Part of a small language model's weights: a variant of Adam for these matrices.
Each number is 128 + 32 x the weight over the matrix's rms, rounded and kept within 0 to 255. Layers, rows and columns count from 0. Numbers have three digits each.

# layer 4 MLP down, 192x256, rms 0.0954, rows 0-50, columns 128-255
174097149068152124144155099127168132123159171107103128186132098096163100100120121103137071061104158128110132118149124156113134088194158147176142115171145096052201111146139098058159180098063115122147140087178110155107136115130135102139100166104136165171095137156142109045099132114157107173093143125111123140140081165071122157150157116108124164138103176143160087076143084113055134089154
182138103135097149129173146120120143168126125072128083124103112065129091161168148126126144116148171143143153144115168152147139081147119140107179078108120138123122088125080120123114192136185165098133102150151128118081159144182196137121103082045106064160075163131129112117102105148133150142135142166174110065119100097193112100144118145071091098121167112152149118127123111130168143143189
137097061132092118097132124098149121130136194154110142126133069144083131104149100138053134150118084161115125125075146142132063138144126138115189091130087132147162143150133199114181113101122123151120109109106159158123119131136126121133124108121132112068117124119149127158091131128149172116109120128091192120125118090160108146085151148187129152132110149086170152182148052130099143169107
134079101123121074130195081147149105111151095144200186101133147113141080078145162138168068114139111184156127123141135097137149094154156119150136197119124125105167101056129099147113201091128177130069067129148110160133135132115172145060083208166135232186165197111083181193183111182181168142140134111047139100172090159148099151122100114129147109157032095144131106091127167151220082151160
151076087162066115164099145151092109152140108145149114137114144117128181117147157102079197136106148149118142136138122176146117139073053097109156079183214148120064111120152083122159116109128090090115155090163139106143151130136162143159140144158121130112156158129110116114104112159097125130064134159127090131137143101138073133184157141137121126129092115166125103172177095165137175140111
157079155102140135132100142124115046131117102124137172163118113115137122129105186179186134090100144150163153094212108184178163156089193118107103164235192170149105146138145117117141133136120145107077093098142143170116127139171192181163139183152185212119167142169100075119093101103164083100168161093093058148121083183130101091187132126101162138109105080081121126061105122137123117093164
178176089162111136106148161095155123125047143105149064106109156039134095068125129136148163226102104072169196137107150121129096133143114150144147096147109113152123140143076111089111156096157112106083140104124136145143131160147177128129087193136147178093111185124097112109151163116081159068165136128082138101120060114160144126147134055121124144152122159146103142092157123078120061101107
154096108135087136169198118116162098092112156074096088108101188153126142100130137175078161169095131100147084120114177112118092124105163117101138104095069069109145113129116187102175127180126165095133143076122171153124164128103153119131124092119130117101121128123084121199136147175103115160142159117126120148134143141135074125082135146171144086136136129120103117124109136126150151201097
169092145126117068211134068114104133133093125120050143110186163142152091125116052156105154081164156146132123134158152141074145122095066089149143184143154104095161133102167108157091155143083132144153140098124129164171166138164167182132072179123121219145171148115142107114117128097121158142089153128100106138154096132153134117153155081085088096136154125179086138112090108179170139088121
130126170082127129084169104136168140145118106169096139132187086096129178094188131153140207103148163096172112045138127089105131143094131139142145162049145120081158177175170117112086106154182145155082166156155106110073101092086127170132115119137173144183160122155060140104135107136115141127171113105132054126165198135126105114118102096128154130104092078118165125156116189200172134099106
140148111134136102082145096098110131094172115162096155108154123123162122146127149116184065178137105153157144147143123126127125105142155117128151180076143144094082110051189209106150148069123175166116109122123095062097118090169095092140107133109116164129139190152173142108150132125082203148130132101133091138082122071117112145100140142167155159083149124193165157145146147150132143165143
112082147126108154122149093112123122122100062019095091155105152123184105086099030102164104117079160191124071108095117171099127124092116105100114128130172077046111090155134125196157159148128166087101129112128104097149141183166191077174105175142105106157177152137150116105112139146117071135138144150159156144166115064085101110099160114081120096126132142181128164095109125127091090114144
158058096178089174157117152121123136133168096045067104091160211089032151148135166155102138130149147129124081121086162149158106170152143106139097090119109163171120070154214136149152138104109164086113095060188131131107142119117129088140153101168113124097121210123097103105080051122113107107062162141029180088136141137156069142178111190109175067094121160165123111153151200130097184122151
129187163132127091147103134085151116105118127099080136133156150087143142115130158157094096125141134190127096076088201120128136162099053124116136156162165106191154079171177118179165142077163126111159104113139099068133187155149154115167142076117120075045141197136147083156122088171082103116084182123186189072126087135059112123173110173106183128139127130123214083120093164116093139079135
097190095146123115161139120095139109113130136148154139119112132159169111150118160181080192122146121164131133125085058107195119130110127159140162113127169110137162169089108181100090114145128156120103106186144132164136155171138135145099120078082151122154181154127132124107148150213107116115119116170121115150136085152119123144080167119115174109103119128141117119150105124063126139137063
163166135168141115117107121094127117150095131138111127155127114119051176132176112122154121150133149133130136193093203078091112120167115101096144131095114107095124138153185147104109094135150133151164131113102096140104116128131133129088098111113154080075107134088068138127127093137054157125096152141182149111104178198126092087095124130138131148163100163132136080170145147115107101176124
139124106179092116097119117096141104121123138133169128148189118208156082170123109148100110120119091136162118212083111122158115182164155102098124128087152130121137081108160176097125087164092124094116085105098150168117118165113167159098153089109086089092121130176126126100135104134156182108108121159080173120132096097120155078163061168081124100140251112140130147111145102119138152133111
064100184131116160146170136112102163109099147115132168137124125139158099150136083172098147174152097123086120154148087098174103144161169156106109151134165138109129082073142131188081073099116121105130119170136139096150139132128132185099131088160098161118111101140173135200136106172165076203159149112127129147155152138104085098128122075118153167149176118159082140154111160089148122082192
159142123133104180116095171081127113098111098075165081149134197078131084120104145178164123150097165141152119107075152160155123143050159115161094130131127119157085150144078181130153200189127064129219133125066141129161147175087145114133136124088143067123171126148080112118128166183096119127111147157130126144143158082107165047163090086105105105094068118131097160128145119138143117140129
103032097122037137126156083163173151087134154120109103167137160159117157105079074145130141163156149142168144088171227136144079123099141121076163165065153106151101160111126136134126184118152151135123154182140141130153153146095114147123114103130124192111098113101159143140111140120088176185160138136097137124143156076162047112141152116115202136101150123108126110171119127111123116166100
101128091122155084190091139159096214116190158107163180155089182079115117043114153134149136121151198118098170152168117165099107110094090153185130118167117152118112125132130165085086097083151207105130126151169116089118098136199141127076098134215137076122192114122064164152115134142161122092155095130062096080140113127113167094100152194112162140186114140121131148144105065146163082128160
161169144132168089065155131118100179118123165141162104098151151079171080126134128164145115099127142103125134134150100108167192174129079087174115132145168146114161124155071132080092122113112114152103123123150167145097133176146104134120117091149148123095129163193114118086167137173110128113154115120166077200197074102120158202126105123130086126094073143148122168072153182152098144036146
110075165124137138119077144128178172117100099107100142076108141085187136175116137124138111120128169096118145115106085154141170127080162147100107123153133148138153123120079133170117125148107104124131148120189090143158128153105161134155094168110105093077163101138174119132092162119156090186136139148061178102081181130115188154147107123157088071139171127078102083125218146067148078129077
143060090096107098135148049123151149124146095171121146106142161151106157175133153126132145158125113110119148128153079081149133151168127163096107097104112135145110175068085117104095124110148240128095116146133156131117065122111102144100122167111158178159122113119119132151118110127129152172146110105100108140155150097115089098102099110191144165119074116162171152190117140104122142103098
104143129095128105072135146105104116106201102124178116108106176124091110102063122105169133129133118104114108121102174138119167143102115169142147114118095133186167113090171126123162107116124116184147141133108102116194103136182121073077118088105097083113153067141124149114154228142059137152102135163130123121109142110142153127101096170135192095123118128132115114104168169114118095169193
096127088155148147172124124121103123223149163143128103099111138132077136233034116114120100124099099114079174169118166142127061163102169077109124115133076131131103126188154134117108146105130062158115162138134182179142062105084153138117111104139158138151121085202097162157162130174075145069186108125068135131079177085084074149112126104151106091098172135103132116129189140097143184130094
117131150133115140160146047110178091145075154064104090138125141087149093119127084137123127138151163163170067188081131132111146192127111182139115094117185080117122135157119106184164196144125094083115117085145131173112160131145198098146117082080132136107166133088153125124127162120160101153097142071105053140150127121158106152140128116106100093083136128141158117075056206148157121114121
161241135078155105113078122144101150138157165091111108150113109163111192130099136141100138110161111196157118155112121137124083154141114115089147135149148182169129143061136133121136138107117090103145110109089147090111169144157124115147150114127124075092153136131166103116149118073126109138079158119164125044171074108155061141181112201075131083117128202110166119125122105159106142105067
132136119117140081165109109123110110119146143147162155126101163101070145096100168146111170106167113099102179138144160138148125108169179159054087104128144102126141079121190155105141167173181123129116127059135093185131090099154145102141087107155090142120178079136112116065176120158114128132096124127135099106144109152046165105128103131173157136087073077146159183166118124166079075120169
153123064127145089065116137081070133113078096078127135142144108195093169083098143129115162130148106085161118128113103130080112118106094133147112158085121144031130140105136116152081099120094147135110125123140114193091151138162106182158138200100074087104162132147135107122115187181099135122127145057130132157164088117111121138141125196144061121124127086059103113096129195070127173146166
131153156118169138118150141107115141145179125131113107116143218086192237102094099125083132076107108166133119141109139151167188076128152145125159154165112193087108119127132116155113145175127154144136087146109122131094116155133130148143174117127122125147112133130145120130153181049138114180166137065120168095140172110124121156196094122104135150127118127115162157119120119153139168172100
158108136109103165149176118155174132118129082155142094101166141116159098116124144122137136152044220073168139086133177134105174090164152132142151133100125133158147155143099118108128163136143141193090140115208113086096142124151141131104113103128170123144170126094135134116133132085047128136124120113146099095140141168146136122124138131152149140133148087127139167130166127119164119156072
094128106104143162130159119138169142094100158124149173106117100100154139151121146139131128112111172123165112149110107116127170137176093094074147155193126118133132131101121142056129238110167097111192088134158195098125147058133103093132162090110155168091144145124138119120123162116118119152209123132102146105124048100159113090203093089103090142181115138137186113159132154109100175136120
151155119113099105171120073125135173124111212121120141149200160176159051100101119171093066118102133061087137056124178123141084149106138102109143140112166118124105148110212200138130112156122202119164101089126129085071114167086098141155145179183092154085111069103151127179088153129114112121119147073105133110113106117118131121068172121117147159112091118121111141118188147084127105067147
070136157095156147117120136182125189154150130121119125182134129080143074150144132091149148143101131127151164177148153134111174069185153114141153103078203070105138130130156117139230162145146152115122138069175135124088140121102133115175131140092148157167136147129106147124092135069101098111108118135126140089156138092136120137121141132147117169111098141154070197203125100149103102126158
141193116084092124125090114117141135098116152100127139141194111147113128165103135107138103139147113159147180109102104102077176157096132152125104177082170159157134123156109168160090187139120184111132146165189164152142105185103111075103111105138125200135106173173136148157072135122094130087143131130062131081112139065088151123133133123200121107144108181067103059147190119186123158154145
123114148139173120120091048134099135139136117139143114164123150082181115148091181145142115066088087070064121104155115173144139191110125131084116094095138153108048153108171091100123140075152074096107105117110127074131114129107163153189102203135151104117085132103142119164102118152093085134145141092149097163150102111103148165112122093143165087141153112121124150057133114153119137125153
111104164052126133154078109096131174158115124108089125090151144115122118126117124128152094121132108163149185069166136090106146078139163246228095132135133182166137113171133112130149115127120146138176126134069178109115134116163128145111136144117144163114099185128135141105100159123138082109108121156118141136101154122141164147138097129156137066128132155149114126081158112146152128077136
110093152129140100130122183153093161079124069125182112136148127081120103093090156123136087099134195117140130137151093148106180133111077148114093121131115091133160071094109106115203126161142117108171094124051108128118154144138194178100142042115105116183167128109104129121143149120183104125118119123161126068128081151130197184086096144090175144130119140167101133126119127165143066108158
137082108163103093149120139161114167152137179125155189142100141124136109080159196133126186159128132118132149159132159129162145103148128057137100121175101125104092107157064135078142115128157118124119115134092131077180187120087168124146145145132157083078140124173156143180132092143112119121137107140092127155214105097150110095088137151125137138157099104163110156163140104155144100093144
104164121161119125128110105095129099124142082210090157176103073113121129125086098120164126089138162156101091149134062128075089143131147131120116167132173174125179130113173123094134186115115176092079121128184083108083138127173136166145151180149164143138122152122203088084109147124106137193171162109079065155135164085034119109142107142137090214115157142126100115187164107202093155128135
152140088083122152080178178179072119171164159179174187133143052086163139129095185145144135152114095159140154085103155110106115098174114117107162117122158114142123132139131166114144144122190153141126150171095089170103113139123038179072121176150149148127116133095130154138180145105133222145166069079058094029082110068137138117097121162155097171125093112110149100179068137101171161097168
133169139161090167069099110146104135126161146094175132167095151105128125102135116125193168084164171132086178149155133132084122103102082148160121191163146128141115120131137064095160111161140100151187093103100120053106096188195099189128166097094118064137160167152074150151060194103084149162183072047134065129090106151192140120090165131129152101179127173157153094118143105175138114121143
130112103156174194103128096185115197108080092102175176133180132113111048152099120125112136109130123051102099122148152117113089162137168080106116110132136145140131134142182111146101157143105119139088140117117158162138128075141186175087097122165116087201150136093082120108146153131143145101149120156106087118149152130103149148104137093122119121141123082145051096098160163128146103110235
101117122124171130146088114125106140093153041147081131146125101134159121139073123179136071095162199100156112169088098151085175129121131120121110138136136108106124158149093156119132125119134086117124123116129111117089124108120119161132097146152166167063124101105131152129064070103152103135116103111059107124181112103171178174112086162125066103104077102106173082163148098128150098134132
124062143121154165185064195100175094149135150120104082122137194182207183087111130108113139118144161175117072101126093214133089128130150179106100109156164115157152102225108105123150175105095101114177117121120200145144126178063137150116176179090078113047136115101151102159094099085107115156157130110104130127079160136132136117117170128059150125120161182070138105133131110091097138220119
156127122118172139121078121128096177126173130158131084143106096101193144100120103100109160186148066160165143104087161141110129165130142146157084159083139097096116087106174139151121101171147104137070172193108130146159143117128119138130106123122074161085141140116083127119155101147108132178179113163112143110090165132089157113109128120105131136052113070139133154119154218107147083119190
024094089127143144075174127144151106149153119112150129196170067175114114202109170050102080112132098123162144171156198115153165169173118086132040144106159108130095122139144112096172177143130204084104125113103155133113157170132111122142190175119054165129065114154105134162122141115100113125144102145108126144158147145119087132109187086136138112138109142124122176098128113123087079071140
115176097181155200146087093136120124083099178108118117144161103110074124109114130114103119121108128138137114126130172151060109077122162118123138142190111154148081170112100157165125120036117125080148102065117142111163133112111133104171102122107188232104101111150125136119079121164103081181131132161127165173144070112174092139134168122141135136149138144149100102159144086142124128081169
161108176139094107132157129116129129136094149129140172084163156084136098171121155092161131147109080148154147077082165120201099125136074128169030107060097071106092118112191096151091132146095175152134098133168112136147141146155112118123127129121104080108095210166068141189145139158173100129097115125134135164133065103122134138074098182112065109111113120115090155120103099135131104095105
154139070105121127110120142111137101125157145141120125148106170162126127154101144167155109189198076133118113142141095121129098154096088086076129190136071125150093093116039133160146128107076153127104125151105094160124130160123143115103118127081126098192112182113159125136141172178154201190161138136158104092102108105174132132131145135119130186146183090119144095135131127185143119075157